From a checkpoint of a small transformer trained on Wikipedia.
Size: 8 layers, width 160, 2 heads of 64, MLP 640 tanh GELU, vocabulary 1024, 2.64M parameters.
Training: a variant of SOAP for these matrices, 125M tokens.
Each number is 128 + 32 x the weight over its row's rms, rounded and kept within 0 to 255. Layers, rows and columns count from 0. The size above them is the row's rms in percent of the matrix's.

# layer 3 MLP down (transposed), 640x160, rms 0.172, rows 208-229, columns 0-159
size [ 96  95  67  96 100 102  94 103  95 114  86 109 106  86  98  89 102 104 110  94 115 103]
[[ 88 135 106 130 139 152 167  72 151 125 148 179 114 146 139 146 145  67 145 131  41  99 123 101  72 136  99  93 103 126 162 137 113 120 136 131 138 128 139  91 117  97 120 119 136  73 139 198 126 136 195 125 115 108 177 107 154 191 149 149 108 117 162 137 118 120 143 142 162  86 127 173  88 183 146 128 124  79 124 124 136  95 116 110 131  72 110 109 152 170 164  67 109 107  93 101 169 113  81 158 159 113 125 120 125 116 105 169  91 131 167 124 125 129 135 125  88 138  61  56 136 156 115 148 106 163 148 187  61 129 133 118 194  95 149 117 114 131  81 140 151 225 124 140 145 135 162 123 142 165 167 114 136 166  89 170 191 204 147 190]
 [131 124 197 152 190  95 121 151 198 181  87 174 153 126  85 124 137 133 142 154 137  74  82 138 100  95 177 143 118 142 128 109  99 106 102  54 147  90 148 180 158 124 110  75 133 158 183 161  77  84 153 166 101 145 134 102 149 105  77  92 100 134 139  86 159 165 125  93 147 130  85 161 127 130  81  99 159 138 102 127 110 110 110  90 135 190 145 131 148 160 113  96 157 114 105 111 102 158 104 131 140 114  86 116 170 132 114 161  99 136 115 111 166 144 121  47 127 135 100 168 113 172 117 128 131 148 109 108 140 169 170  89 118 178 125 135  99 141  74 133  79 147 162  69  24 148 141 157  75 153 148 173 147  97 147 135 168 120  80 168]
 [181 158 193 175 109 152  92 134 141  97  88 117 158 143 126 106 100 116 146  85 107 101 136 154 138 135 117 104 161 138 136 142 159 135 152 117 178 126 145 164  89  97 146 142 117 187 112  42 163 119  61 156 120 135 122 145 120 130 175 137 111 142  63 122 196  80 155 163  86 136 163 130 142 128  62 102   7 188 139 125 117 129 120 119 173  99 141 120 118  94 147 153 191 113 107 112  65 176 162 171  65 169  98 165  94 173 152 108 144 209 130  91  91 104 160 151 175 129  86  97 123 126  97  99 114 111 139 141 119 152 147 164  79 132 123 135 128  97 177 137 137 129 125  94 136 159 118 104 134 139 112 128 123  98 133  99 193 117 142 162]
 [160 125 175 195 140 103  91 128 105 121 133 124 155 130 148 112  54 116 160 122  51 156 185  96  95 119  92 141 152 130 180 119 176 110 196 103 227 187  84 155  39 168 181  73 106 141 157  99 130 117 164 144 110 163 147 123 163 127 143 100 113 147 133 160  99 161 136 147 115 132 157 178 142 109 147 102 119 146 112 103  92 143 152 142 139 168 128 145 116 120  84 122 132 134 110 107 110 119 156  83 136 134 103 112 102 163  97 104 141 151 215 105  73 138 165  84  99 115 110 147  83  78  93 157  65 149 139 165 119 131 104 139 144  86 153 123  84 122  54  84 144 142 116 133 182  93 166 141 154 107  92 126 122 111 137 106 106 130  70 132]
 [121 104 124  92 135 126 155 115 131 130  51  99 149 137 150 152  74 138  68 125  99 128 118 109 141 144 118 111 113 132  28 124 137 174 152  41 137 171 149  49 101 135 177  80 148 114 102 157 120 173 176 115  98 138 123 128 109  45  98 107  94 136  96 123  85 117 150 142 149  97 149 116 170 102 169 130 137 168 109 159 114 101 136 105 150 169 110 107  76 154 137 135 129 133 152 138 119 185 111 173  89 158 156 109  99 178 136 169 114 123 147 187 137 140 163 165 120 107  73 104 188 118 115 124  99 206  60 165  86 157 127 162 147 159 142 158 163  85 167 120 137 151 130  86 209 144 154 127  82 103 132 117 164 111 146 105 151 103 124 101]
 [122  52  74 143 157 151 117 130 111 154  94 140 167 122 136 104  82 114 119 172  59 142 122 134 133 133 126  93 107 127 137 136  90  80 119 132 171  98 177 147  94 126  69  56 101 191 155 173 150 134 122  47 114 130 144 132 141 148 169 225 150 132 100  49 101  78 113  76 118 172 144 151  66 106 107 152 132  76 184 107 119 153 149 127  95  91 173 110 121 147 125  92 154 145 131 110 176 109 101 156 108  98 129 116 112  90 121 100 154 133 101  54  92  47 114 159  86  77 148 104 169 131 126 164 112 143 103 144 126 122 110 119 149 125 114 144 184 105 146 129 155 124 127 112 135 122 141 154 105  70 126 137 154  76 139 107 187 168 107 120]
 [134  99 150 149 194 163 119 131 170 147 104 162  88 105 115 164  92 108 134 131  95 157 125  96 123 142  99 112 168 103 166 116  92 141  96 187 163 107 126 137 116  80 180 155 118 113 125 127 133 164 119 133  72 120 105 155 167  89 175  86 130  93 137 134 154 128 160 142 112 105  73 139 119 143 190  89 159 142 132  96 159 155  97 124 148 123 154 149 133 189 127  93 123 153 102 129 215 104 104  94 126  94 154 135 148  70 100 214 150  96 121 109 110 133 183 150 121  79  77 124 165 152 101 144 153 182  56 154  94  79 132 124 193 115 119 184 101 103 145  86  70 131 138 101 101  99 106 120  91 118 224 117 155 135 102  97  87 183 116 159]
 [149 110 138 152 153 135 168 123 158  75 119 121 145  73 123 107 210 121 114 126 137 164 142 108 151 128 175 171 158  97 122 177 132 131 145 164  91 168 133 165  69 182  65 140 194  89 129 148 118 178 144 174 170  96 119 116 124 128 160  96 128 148  98 165  97 188  66 140 154 197  66 114 105 171 165 138 188 130 119 150 147 101 129  95 114  55  86  70 106 188 134  76 114 141  87  79 121 102 130 138 101 123 130  82 119 135 122 146 169 145 136  98 110 159  60 112 112 156 150 153  98 177 117 145 141  89 133 112 148 141 138 168 121 106 111 118 129 131 168 154  88 108 128 206 129  91  90 183  98 121 159 138  71 103 124 107 133 138 121  83]
 [144 105 140 146  78 147 129 107 156  89 172 111  89 135 128  77 104  91 155  81  78 107 131 117 151 103  84  87 110 120 116 136 166 162 147 103 119 144  67 105 156 134 128 113 130 191 155 148 124 116 131 141  82 104 104  76 168  60 143 169 142 104 104 122  97 125  89 129 161 133 174 151  77 137 174 146 124 148 106 134 165 125 128 223 113 149 126 116 184 140 133  99  81 110 126 190 132 102 182 179  68 114 151 124 163 115  73 121 108 129  79 199  98  44 135 168 130 149 112  96 168  91 104 152 122 123 142 141  93 183 142  85 113 170 114 132 116  65  74  89 121 155 108 147 110 158 158 202 141 107 124 168 123 106 146 135 154 166 139 179]
 [173  80 119 110 176 152  77 127  89 160  84 117 142 134 104 130 132 178 154 132 141  73 120 147  87 179 115 165 111  94  47 116 168 127 141 147 123 124 115  96 208 104 120 111 128 156  60 143 113 112 141  93  58 139 114 112 129  48 120 116 114 183 134 165 160 137 180 134 106 123 129 131  76 148 106 131  55 140 167  72  76 157 187 128 105 112 148  60  84 155 170 113 131 131 129 140 172 170 137 144 106  65 165  99 116 140 174 118 163  91 125 175  83  95 122 117 153 147  88 145 166 118  51 104 105 145  96 131 107 123 140 105  70  74 110 149 163 133 100 108  82 161 156 120 149 138 147 168 128  95 136  96 152 155 128 147 153 133 130 162]
 [121 141  80 151 136  82 111 130 129 143 147  88 127 111 189 133 133 107  99  96 242 154 146  89  78 155 120 124 161  99 117  98  86 125 110 100 185 126 131 124 139 121 183  49 137 181 122 154  84  84 112  67 164 150 137 113 101 164  98 167 170 144 137 111  99 119 144 123  95 171  66 147 182 143 145 145 126 107 159 170 125 137 126 104  83 115  63 137 109 167  86 175 120 118  85 169 118  93 152 141 112 121 141 123 126 166 141 175 117 124 182 108 141 140 152 133 156  92  79 194 151 151 101 180  87 142 152 144 128 155  74 108 101 103 179 140 121 162 144 102 103  79 136  76  87 116 127 126 160 192  74  85 133 151 154 103 137 148  79 154]
 [117 130 189 136 123 157 155  85 135 146 146 147  85 184 111  87 120 177  95 123 169  97 163 162 146  73 136 112 145  80 107 102 149 154  88 103 124 153 144 128 133 136  92  69 159  93  94  97  97 129 101 119 111  83 146 143  68 168 116 179  77 114 160 137 149 176 173 160 139 169 184 175 129 125 116  96 132  65 133 147 105  70 140 213 151 116  97 176  95 179 132 109 135 181 156  39 120  67 126 149  66 130 123  85 111 144  66 158 120 134 137 127 151 136 143 144  92 143 109 107  94 136 108  74 107 121 143 144  95 143 189 126 162  62 114 170 148 131 137 164 152 163 158  90  88 157 118 102 110 128 118 108 151 123  68 163  99 139 123 139]
 [128 133 163 193 133 182 120 113 125  62 109 159  89  65  91 127 174 169 138 139 134  93 117 131 177 136 102 127  83 105 123 120 131 167  99 167 150 159 125 159 130  94 148 147 120 111 147 172  89 134 155 142 166 152 128  82 182 173 170 143 157 134 160 120 126 159 166 187 144 103 158 106  96 136 141 142  78 118 164 164 132 141 125 142 156  63 169 152 101 139 141 161 101  88 105 196 107 106 115 119 119  81  85 131 110 107 154 153 164  92 128  76 140 117 153 138 101  82  78 148 133 152 118 184 165 132  65 143 125 130 106 169 138 162 173 215 130 164  85 108 120 143  97  87 196 186 136 126 134 157 115 194 105  86 150  67 136 141 184 163]
 [124 106 188 188  97 151 130  89 134 113 192 106 114  61 105  89 126  34  72  76 177  95 154  71 137  90  70 148 126  89 196 101 122 163 105 105  86  94 131 120 127 123 117 206  76 167 138 147  93 115 161  83 162  81 123 168 181 109 113 128 182 141 142 141  88 127  86 129 132 143 143 116 128 142 121 125 135 135 121 113 143 101 106 151  87  95 125 160 136 114 134 113 114 132 109 135 166  93  94  58 164 152 148 112 127 106 180 127 134 115 124 139 109 103  97 114  78 131 120 122 135 153  87 195 139 120 137 153 143 137 117 125 115 199 164 127 144 128  73 136 112 132 151  61 143 152 127 101 136  90 148  40  80 181 151 177 101 131 118 120]
 [130 113  92  85 116 103 127 139 114 137 149 104 131 100 160  58 140 153 158 141  99 170 120  85 103 104 160 128 131  93 152 196 116 102 184 136 150  99 136 180 124 111 107 168 145 145 150 110 105 114  66 114  51  90 134 122  96  99 131 134  90 123 114 166 170 154  76 160 116 104 133 126 139 207 140  89  87 159 117 156 146 171 123 190 155  93 130 171  84 183  77 109 172 142 138 114 170  84 176 110 113 143 178 159 108 132 171 109 188  88 148 128  52 167 139 158 119  60 151 175  80 112 131 140 133 146 114  63 151 113  78 113 161 107 101 177 161 144 113 102  92 153 131 178 130 197 128 132 156 103 162 108 115 134 107  89 144 141 120 174]
 [151 112 179 164 136 153 158 191 170  98 121 137 114 165 174 141 184  89 194 130 100 140  99 102 189 129 141  96 117 150 114 126 184 114 133 172  98 127 113 164 116 160 141  95 153 124 121 110 130 110 118 161 143 167 137 148 102  80 146 118 159 125  94 108 108 106  78 150 130 157 127 128  95 106 133  95 113  84 138 106   8 116  52 128 123 214 138 115 141  65 167 182 149 151 183  87 130 100 113 121 112 114 150 172 116 139 125 149 120 153 160 168 126 106  94 135 144 145 163  98  76 145 113  96 150  91 106 136  98 129  99 182  94 137 148 109 172 122 100 194 183  95 168 107 132 165 162 156 129 157  85 107 144  89  91  93 187 137 122 185]
 [ 89  80  97  66 163 182 132 148 124 196  70 124 165 152 180 142 106 129 160 132 103 196 128 144 191 150 134 165 101 115 142 137 140 125 109 127 117 136  67 132  81 135 103  80 104  94 143 170 147 153 141 125 134 159 121  90 149  86 155 121 130 144  82 130 125 137  72  58 137 141 115 110 111 134 144 134 164 119 130 138 126 184 204 125  78 119 132 141 123 115 122 151  91 177 115 183 111 168 169 116 124 157 165 121 139 134 143 140 121 167  59 168  75  90 109 149  71 122 102 116 125 148 180 152 125 110 169 154 126 140 153  94 183 115  87 153 144 152 151 105 112 130 140 151  98 166  96 185  48 153  74 156 162 170 120  92 195  83  87  99]
 [173 149 211 120 108 165  91 161 126 132 167 165 144  95 143 121 193 136 202 109 191 154 174 139 154 142 149 105 139 125 123 178  91 113  56  77 126 138 181 154 144 148  80 133 137  97 151 124  58 129 117 106 170  59 169 149 111 114 123 126 109 114 162 100 113 140 134 119 132 140 154 137 131 145 126 118 135 131 163 193 105 124 124 124  87 179 147 112 148 125 133 173 118 112 136 126 199  86 171  26 123 120 168 149 146 147 121  86 125 138 131  79  81  91 105 101 132 127 137 168 128 139  96 133 156 118 124 148 141  83 199 145  99 181 181 121 127 111 172 126 192  55 111 131 147 104 110 143 143 105 201 141 117 133 155 158 115 174 100 127]
 [170 149 142 176 110 124 152 155 133 119 100 154 119  93 100  98 154 172 121 101 160  98 163 135 168 164 216 123 137 157 114 116 159  99 121 127 100 160 108 147 135 148 137 148 193  75  88 148 157 124 128 129 104  86  68 102 121 115 162  90 169 124 142  72 145 141 169  99 150 105 161 142  78 126 129  77 115 146  88 116 180 126 122  44 104 140 146  90  79  75  85 174  52 147 154 133 163  47 135 131 167 128 147 121 135 119 113  89 138  92 130 128 164  98 166 162 145 143  86 191 141 135  93 103 122 177 119 133  94 176 130 121 153 121 156 147 113 100 176 110 171 134 234 158 127  77 157 182 159 168 117 102 106  88 125 113 121 125 126 127]
 [160 123  77  93 141 109 116 116 109 109 127 150 112 119  95 123 151 127  99 122 143 125 100 145 153  84 117 130 108 160 163 122 146 155  96 144 179 139  89 152  85  78  76 121 156 143  94 133 123  96 121 141 106 122 126 180  84  93 159  46 110 147  99 185 127 193 128 124 143 137  85  92 169 147  88 175 167 139 146 115 157  87 172 120  51  91 114 119 149  87 123 112 143 108 101  85 180 114 208  90  81 186 194  80 160 123  94 139 182 101 122 194 120  59 140 100 170 141 193 156 168 140  80 182 143 191 154 158  87  85 137 128 144 174 100 147 109 116 114 119 185 115  97 143 135 144 118 105 128 133 101 124 107 121  94 133 106  96 144 160]
 [140  97 126 164 144 132 145 132 138 133 131 162 112 120 135 140  89 164 172 155  77  73 153 177  78 153 118  66  84  79  96 150 183 116 141 170 139 183 127 145 130 174 113 171 158 115 112 139 126 172 111 138 167 101  91  79 101 107 160 124 101 147 153 168 158 128 101 141  95 168 118 121 136 122  68 198 131  78 171  76 122 176  66  82  73 139  84 107 125 131 156  37 171  69 123 146 161 163  98  74 129  79 133 113 152 142 138 104 158 144 121 147 135 116 122  97 142 157 163  44 108 114 134 119 156  94 131 116 115  94 132 118 154  99 174  71 126 142  93 172 118 138 140 122 146 153  96 120 140 133 131 133 137  94 102 160 162 158 230 142]
 [149  81 134 186 133 124 137 131 118 155  85 100 114  82  70 122 103 158 157 176 166 162 114 112 137 106 167 166 119 158 110 159 191 100 148 181 122 147 101  67 159 184 100  77 185  84 101 125  86 113  98  88 131 149 133 172 110 121 126 108 163  96 182 201 141 148 138 141 104 134  88 117  85 180 107  97 159  86 144 143 164 131 145 169 109 179 159 127 112 127 127 157 147 164 108 115 136 170 203 168  64 114  77  93 147 117  80  69 125  98  97  90 102 121 105 130 168 112 116 113 117 145  75 114  79 164 136 100 107 141 171 145 151  71 125 134 132 128  80 164 126 153 151 122 141  74 151 212 111 135 100 157 164 152 149 176 152 142 123 129]]
# layer 3 MLP up, 640x160, rms 0.182, rows 209-229, columns 0-159
size [ 97  65 102 104  98  98 104  94 118  88 112 111  84 100  95  93  97 110  86 120 103]
[[138  64  95 134 157 213 104 100 154 112 134 138 129 102 151 180 122 154 148  97 130 128 153 147 152 117 126  93 175 107 122  76 140  80 172 108  84 135 155 176 145 113 171 117 130 115 132  45 136 117 110 111 196 123 142 110  82  97 141   0  97 134 114  89  85 165  97 156 128  72 159 174 111 154 135 125  91 112 106 129 146  24 119 159  86 125 134 127 150 152 106 133 133 103 122 156 192  98 115 155 153 133  96 139 194 143 123 130 115 129  89 105 151 174 149 102  99 157 140 130 194 102 120 126 150 117 106 106 115 195 179 162 114 138  63 170 108 162 122 167 136  87 148 115 125 139 130 146 150 115  94 143 133 112 151  99 107 159  99 136]
 [125 199 171 156 116  94 165 107 104 124 110 129 199 143 157  96  91 143 157 105 135 109  83 108 132 123 159  88 102  86 141 163  91  95 128 124 130 130  83  92 162 107 111 179 110 145 112 132 103 160  91 143 121  97  94 114 105  75 134 176 148 108 119  97 124 151 138 133  99 139  95 127 102 123 162 131 147 122 122 131  76 173 159 202 161  82  71 108  81 110 176  97 142 193 123  60 104 105 101 199  93 191 117 126 146  64 111 104 147  88  59  86 157 166 111 107 153 121 155  96 142 148  79  98 145 115 115 124 152 133 128 154 126 108  93 191  92 105 151 106 111 146 138 159 177 183 103 134 189 183  72 138 153 133 190 114 166 102 141 130]
 [100 166 137 122  52 106 131 130 146 156 141 108  56  96  92 127 141 123 155 130 187  91 127 133  87 149 147  77 121  79 148 138 116 165 123 136  74 167  96 112 132 109  64 141 174 148 151 138  99 134 156  81 155 110 122  36 130 113 110 120 101 124 150 116 115 112 127 134 149 124 149 114 163 148 221 169 104  65 118 140 187 112 108 139 121  96 199  79  76 106 115 115 142 146 187 124 152 131 115 161  90  91 100 159 102 156 134 115 168 161 176 137 153 130  55 132 132 143 165 141 170  90  83 133 106 135  78 156 199 172 171 142  92 143 112 108 146 187 123 160  95 106 119 102  85 108 110 134 135 151  91 160 163 191 134  98 132  93  95 107]
 [112 100 194 185  70 151  98 113 167 131 154 144 104 107 154 167 129 124 112 170 126 152  96 129 118 177 141 133  61 138 118 199  83 111 149 151 106 133 129 108 158 155 160 132 107 136 154 104  98 133 115 139 138 105  81 108 125 174 179 110 102 132 208 165 135 109  96 123 163 164 116 181 103 158  92 112  99  73 129 132 155 104 166 154  75 109  95 126 167 128 143  71 119 214  53 122 105  95 102  95 134 140 111 144 154 129 101 147 147 108 172  97 175 193 138 140 135 185 153 113  53 164  93 129 113 131 116  93  64 125 104 151  79 157  77 115 113 133 190 147 121 101  99 124 128 141 133 181 109 176 155 101 186 112 105 106 107 100 172 128]
 [174 128 139  74 185 112 142 132  83 112 157 151 144 168  96 124  80 120 108 197 123 109  96 101  76 139 119 116 110 194 100 198  88 127 158 105  93  90 141 108 113 122 156 122  73 113 155 155 112 142  64 146  86 155 179 144 169 157 148 115 143 100 115 138 175 105 129 129  83  94 162 134  83 116 101 101 123 141 135 142 151 121 196 127 102  61  56  91  98  98 147  98  97 114 138  62  92 110 128 146 115 132 150 144 181 158 104 114 124 133 111 163  89 161 132  59 147 114  72  57 175 122 154 144 120 166 113 135 118 171 125 148 120 138 122  60 128 120 142 138 123  67 167 145 141 149 150  91 181 136 149 168 150 184 154 181 114 126 179 169]
 [151 100 182  98  93 143 121 157 161  93 101 129  88 122 184 152 117 157 129 117 103 116 111  88 131 134  93  71 100 132 126 132 172 167 135 120  81 104 140 143 139 155 160 138 129 108 130  94 147 118 126 158 104 137  95  93 100 115 106 121 205 124 133 109 123 108 106 114 167 145 111 105 130 163 231 162 108  60 121 102 194 111 112 133 120 148 174 147 169 184 152 143 116 120 102 188 160 135 111  95  77 106 130 214 118  74 143  80 105  91 104 101 144 124 121 168 206 130 138 156 148 164  70 120 184 104 156 107 106  56 144 150 159  85  81  87 162 150 112 105 149 146 128 137 185 162 182 152 145 175 161 116 162 163  88 139  84 144  97 108]
 [168 130 129 101 134 119 115 120  98  90 174 148 114 115 133 201 171 117 166  63 177 103 113 141 134  92 166 141 166 118 141 126 142 183  99  57  99 181 174 113 101 158 115 149 166 154 128 153 146 136  99 185  93 107 162 106  86 120 102 121 119  66 158 141 125 142 155 139 136 166 159  79 141 142 159 113 195 108 123  78 142 127 215 171 105 137 194 146 111 145 111  88  80 106 134 130 113 150 100 133 105 110 104 117 119 124 180  74 111  77 106 103  87 153 163 110 175 133 110 114 151 150  94  93 156 120  95 153  79  71 171 115 157 151 162 115 137 134 140  87 188  92 160 177 134 163 171 146  98 103 174 190 128 155 103 137 162 125  60 121]
 [181 142 152 175 132 106 136 209 145  77 171 120 131 151 194 131 116  92 146 100  92 178 137 109 124 118 103 101  74 143 145 139 140 167  70  96 113 138 217  68 151 142  99  88 147  95 161  84 140 103 155 136 126 138 148 142  91  79  72 130 132 135 115 157 120 105 164 142 146 153 151  83 196 165  90 124 126  71 124 131 138 129 124 109 103 144 195 131 125 102 109 166  88  94  76  68 148 155 165 123 126  57 124 114 104 178 141 172 144 127 137 147 109 143 105 107 116 111  94 151  78 118 142 115 187 161 141 152 131 123 129 165 129 127 160 188 104 122 155 105 116 147 121 184  83  76 157 101 147  74 156  67 138 125 172 146 146 138  83  66]
 [135  95  63  91 121 166 109 129 101 180 151  83 123 104 189 145  89 141 115  77 170  92 134 180 144 127 142 183 110 106 136 147 135  80 155 176 118 120 141 145 190  99 141 193  83 140 116 116 128 148 163 159  86 150 120 162 210 118 112 196 115 171 119 127 137 132 138 104 118 146 176 133  99  74  88 153  99 128 121 183 162  92 123 112 102 140 131 116  59 136 104 139  78  76 177 123 149 111  94 178  77 132 139 136  94  97 151 105 127 136 169 102 186 225 109 189 135 140  69 138 156 115 166 106 110 160 112 123 125 109 118 123 113  78  99 179 157 151 131 145 160 142 171 159 103  96 122 147 143 105 140 119 121 163  98 144 198 157 104 118]
 [112 108  74 160 137  96 166 179 132 144 131 121 169 173 148  94 204  61 128  86 121 104 163 100 154 132 136  70 148 113 152 142 134 161 109 111 149 169 128  77 133 100 169 105 145  75 175  99 100 128 125 133 127 155 146 108 151  74  69 105 138 140 174  60 136 117 121 145 112 127 104 132 156 139 103 182 142 144 129  94 104 122 124 112 176 109 111 174 163 120  84 126 105 145  80 102 141  91 137 113  64 124  93  94 165 107 109 144 115 121  90 173 162 131 153  89 162 156 122 110  49 101 181 214 182 161  77 162 121 186 133 128 102 131  66 112 170  93 145 142  69 170 124 149 172 123 107  71 112 142 162 163 159 129 116 150 167 167 137 133]
 [128 158  97 111 159 109 184 155 159 157 153 135  53  91 139 221 213  73 156 144 142 113 114 114 153 149 142 126  95 145 161 215 130 156 139 177 119 167 109  99 207 151 184 130 195 120  86 115 140  87 201 129 121  66 179 127 109 109 179 124 121 125 108 132  74  85 109 139 100 107 163 142 149 156 142 158 165 102  89 143 137 127 153 105 153 100 175 123 102 113 138 128 131 105 154 103 177 136 132 108  83 129 129  98 126 101 131 106 157 104 102 116 121 146  79 117 112  96 100 142 102 120  81 111 114 172 155  89 155  69 126 111 102  93 108 114  81 164 136  94 126 152 107 181 153 170 129 107 101 126 134 149  88 168 159 113 133 198 140  81]
 [104 154 176 113 140 157 178 155  55  97 132 152  70  96 126 133 148 150 118 164 181 157  94 130 162 135  91 114 133 115  65 152 114 166 125 134 105 147  42 130 122 133 155 177 132  74 133 136 145 122 145 121 171 109 106 135 156 193 187 134 139 145 161 183 142 157 134 158 125 129 101 141 156 172 119 149 140 177 165 163 140  98 141  72 100 153  68  90  88 106 117 103  97 146 100 146  49 150 164 112 168 135  81 121 186 110 141 142 147 104 135 133  98 111 151 155 144 105 141 162 135 134 144 132 125  90  46 147  97 171 161 171  70 218  96 140  76 149  65 125 110 149 130  71 135 115 104 139 102 101 164 137 119  80 107 111  80 158 119 141]
 [100 163 144  64 170  80 106  80  56  96  90 120  94 163 120 172 133 184 187 113  98 149 137  35 117 119 144 155 159 106  88 119 118 141 108 102 133 137 143 130 110 136 108 146 138 113 175 172 130 123 103  88  54 198 107 119 127 148 166 109 173 125 123  82  89 121 170  96  79  96 128 102  94 110 143  65 108  96 124 143 120 147 116  92  90 163 154 116 158 149 161 106 152 170 189  89  92 160 193 116 161 133 104 181 188 132 119 147  86 131  76 109 114 134 122 140  86 178 204 123 129 133 126  90  73 166 127 133  97  99  88  93 155  91 130 130 135 144 174 159  90 135 124 105 124  98 144 118 147 119 105 144 164 108 138  76 135 173 145 103]
 [ 72 149 168 143 155 123 117 177 100 169 175 135 122  79 151 120 143 162 112  81 132 116 133  92 157 157  79 120 126 102  54 101 155 100 171 139 130 181 219  55 111 133 133 119  92 152 152 103 121 153 184 133  59 102  82  71  92 134 136 129 122 126 150 130  83 160 136  93  92 143 133 131 157 120 180 136 124 104 208  99 129  76 161 138 152  97 196 113 142  70 161 183 125 139 124 135 136 109  73  46  88 160 114 127 143 133  74 140  69 123 159 140 166 183 100 104 141 107 132 180 111 128 168 103  91 139 133 131 150 158 127 162 136 117 154 113  90 152  81 102 183 129 104 138 133 172 147 128  91  85 142 106 150 131 155 135 115 143 148 104]
 [ 80 112 139 157 162 162 162 154 128 109 150 144 126 138 166 183 134  95  64  80 107 111 107  54 171 146 151 177 103 105  66 179 100 114 213  90  93 157 105 144 162 110 140 157 165  84 116 125  89 140 140 120 157 142 173 127 106  93 110  98 142 141  78 107 130  93 189 154 111 127 149 127 145 100 154  84 125 135 123 126  71 132 132 151 154  98 236 105 121 123 142 112 156  95 152  94 118  63 157 118  74  96 124 110 124 138 169 100 176 148 160 189 140 134  81 145 148 148 113 118 124 118 162 145 135  82 130 176 142  94 114 141 161 153 132 102 162 126  80 123 184  82 127  87  95 115 164 134 158 153  73 140 116 146 117 143 135 146  95 218]
 [158 130 119 132 123 116 130  57  81 103 108 183 103 137 133  93  72 134 155 105 141 136  90 136 134 181 119 105 137 144 145  45  82 129 157  89  88  93  77 187  43 122 131 128  98  94 207 130 131 184 105 182 122 200 155 144 126  97  72 132 109  87 130  90 143 177 202 135 139 152 110 137 174 119 123 179 152 142 168 127 104 126  93 108 171 108 136 127  94 155 126 124 120 120 138 125 138 155 103 118 201 119  74 107 142 122 104 168 144 110  95 130 126 168 187 135 147 158 152 117 138 117 160 141 131 111 113 148  87 186 113  84 153 162 131 141 137  65 117 148 127 154 160 139 170  68 143 159  94  81 189 110 112 128 102 170  90 140 149 173]
 [156 162 196 110 167 133 113 136 137 113 115 170 102  89 126 103 163 130  97 156  88 127 171 142  77 113 131 145 110  88 144 113 172 100 103 123 102 102 141 130 127 161 204 156 187  90 168 154 103 151 146 110 126  96 128 155 135 102 147 108 103 126 139 121  82 115  85 159  63 190 131  91  62 118  88 149 110  80 125 129 220 103 114  85 146 110 111 143 149  76  50 131  99 115 153 148  97 106 170 132 142 161 121 100  98 138 130 101 123 128  89 170 180 142 189 168 140 103 110 150 106 171 101 161  53 163 170 104 175  73 124 166 106  71 117 172  88 105 133 158 155 152 147 110 148 113 121 150 191 103 147 116 117 137 172 147 111 197 116 108]
 [188  91 131 119 124 145 103 111 120 148 140 153 140 123 151 139 170 131 110  51 202 139 156  91  47 141  86 106 180 144 151 135 111 167 138 108 138 140  91 130  67 117  88 117 109 115  46 135 125 133 139 146  74 166 118 150  91 150 180 106 141 124 162 169 131 191 127  84 203 177 164  60 124 119  88 102 189 100 169 121 168 105 117 116  63 138  91 111  86  96  84  76 116  82 143 148 141  83 109 150 121 116 119 168 121  87 112  80 116 121 127 125 120 125 143 137  82  97 135 108 102 187 171 187 133 116 150 112 149  90 162 159 173 141 145 186 143 150 145  96 100  89 120 131 155 125 125 105 124 148 162 154  81 115 147  87 177 143 133 155]
 [126 210 135 122  55 120 136 125 154 153  99  95 110 112 138 131 165 127 102 100 152 128 120  81 114 161 140 126 122  87  90 100 148 143 174 139  50 114 127 128 153 165 131 170 133  75 151  82 136 160 101 150 167 129 113 131 130 141 141 150 121 132  67 153 124 118 106  79 131 135 135 138  59  80 136  55 125  69 145 159 160 109 135  98 177 172 114 143 119 191 173  69  81  74 151 110 151 141  94 160 113  91 145 140 161 130 103 174 123 184 109 100 114 147 187 172 112 168 167  73 106 142 126 101 125 179  90 168 152 139 150 125  84 108  70 143 119 163 155 182 154 130  79  63 138 179 136 112 167  87 130 100  88 126 108 143 134 126 146  60]
 [140 104  77  58 211 112 103 145 164 154 134 111 128 133 116 187  62  73  73  86 161 110 106 136 136 114 106  87 117 153  94 170 114 134 145 146 111 149 118 149 119  96 130 138 131 182 114 144  93  95 152 145 204 129  84 148 167 115 152 128 172 121 127 253 128 113 104 136  97  81 171  46 106 152 193 107 101 149  88  93  89 152 142  92 110  89  98  75 174  94 120 121 194 112 145 116  91 160 191 130 106 123 130 188 146 132 114 127 122 140 143 102 123  92 134 129 114  85 184 123 113 183 130 104 128  84 104 116  95 121 139 145 111 180 112 162 151 139  80 152 135 114 166 128 148 127 125 171  84 127 108 111 166 120 151 136 111 139 136 127]
 [160 144 139  78  94  90 156 147  83 138 194 189 148 147 172 140  82 118 111  84  47 213 133 153 160 158 140  81 154 111  69 138 138 157 177 100 142  66 133 157 168 121 117 128  71 103 188 107 107  96  72 163 105 174 137  81  94 117 124 115 116 165 132 137 151  79  84 135  87 141 156 139 136  82 141 146 157 139 190 126 157  93  98 118  92 159 156 170 109 148 119 100 111  94 117 109 109 146 127  71 180 206 122 140  99 132 120 115 135  85 135 107 105  84 129  80 143 171 132 125 156 117  82 147 129 112 147 106 128 132 102 151 174 176 187  98 131 160  93 128 161 122 162 183 125 145 136 114 187 146 148 111 165 135 172 162 136 149 146 142]]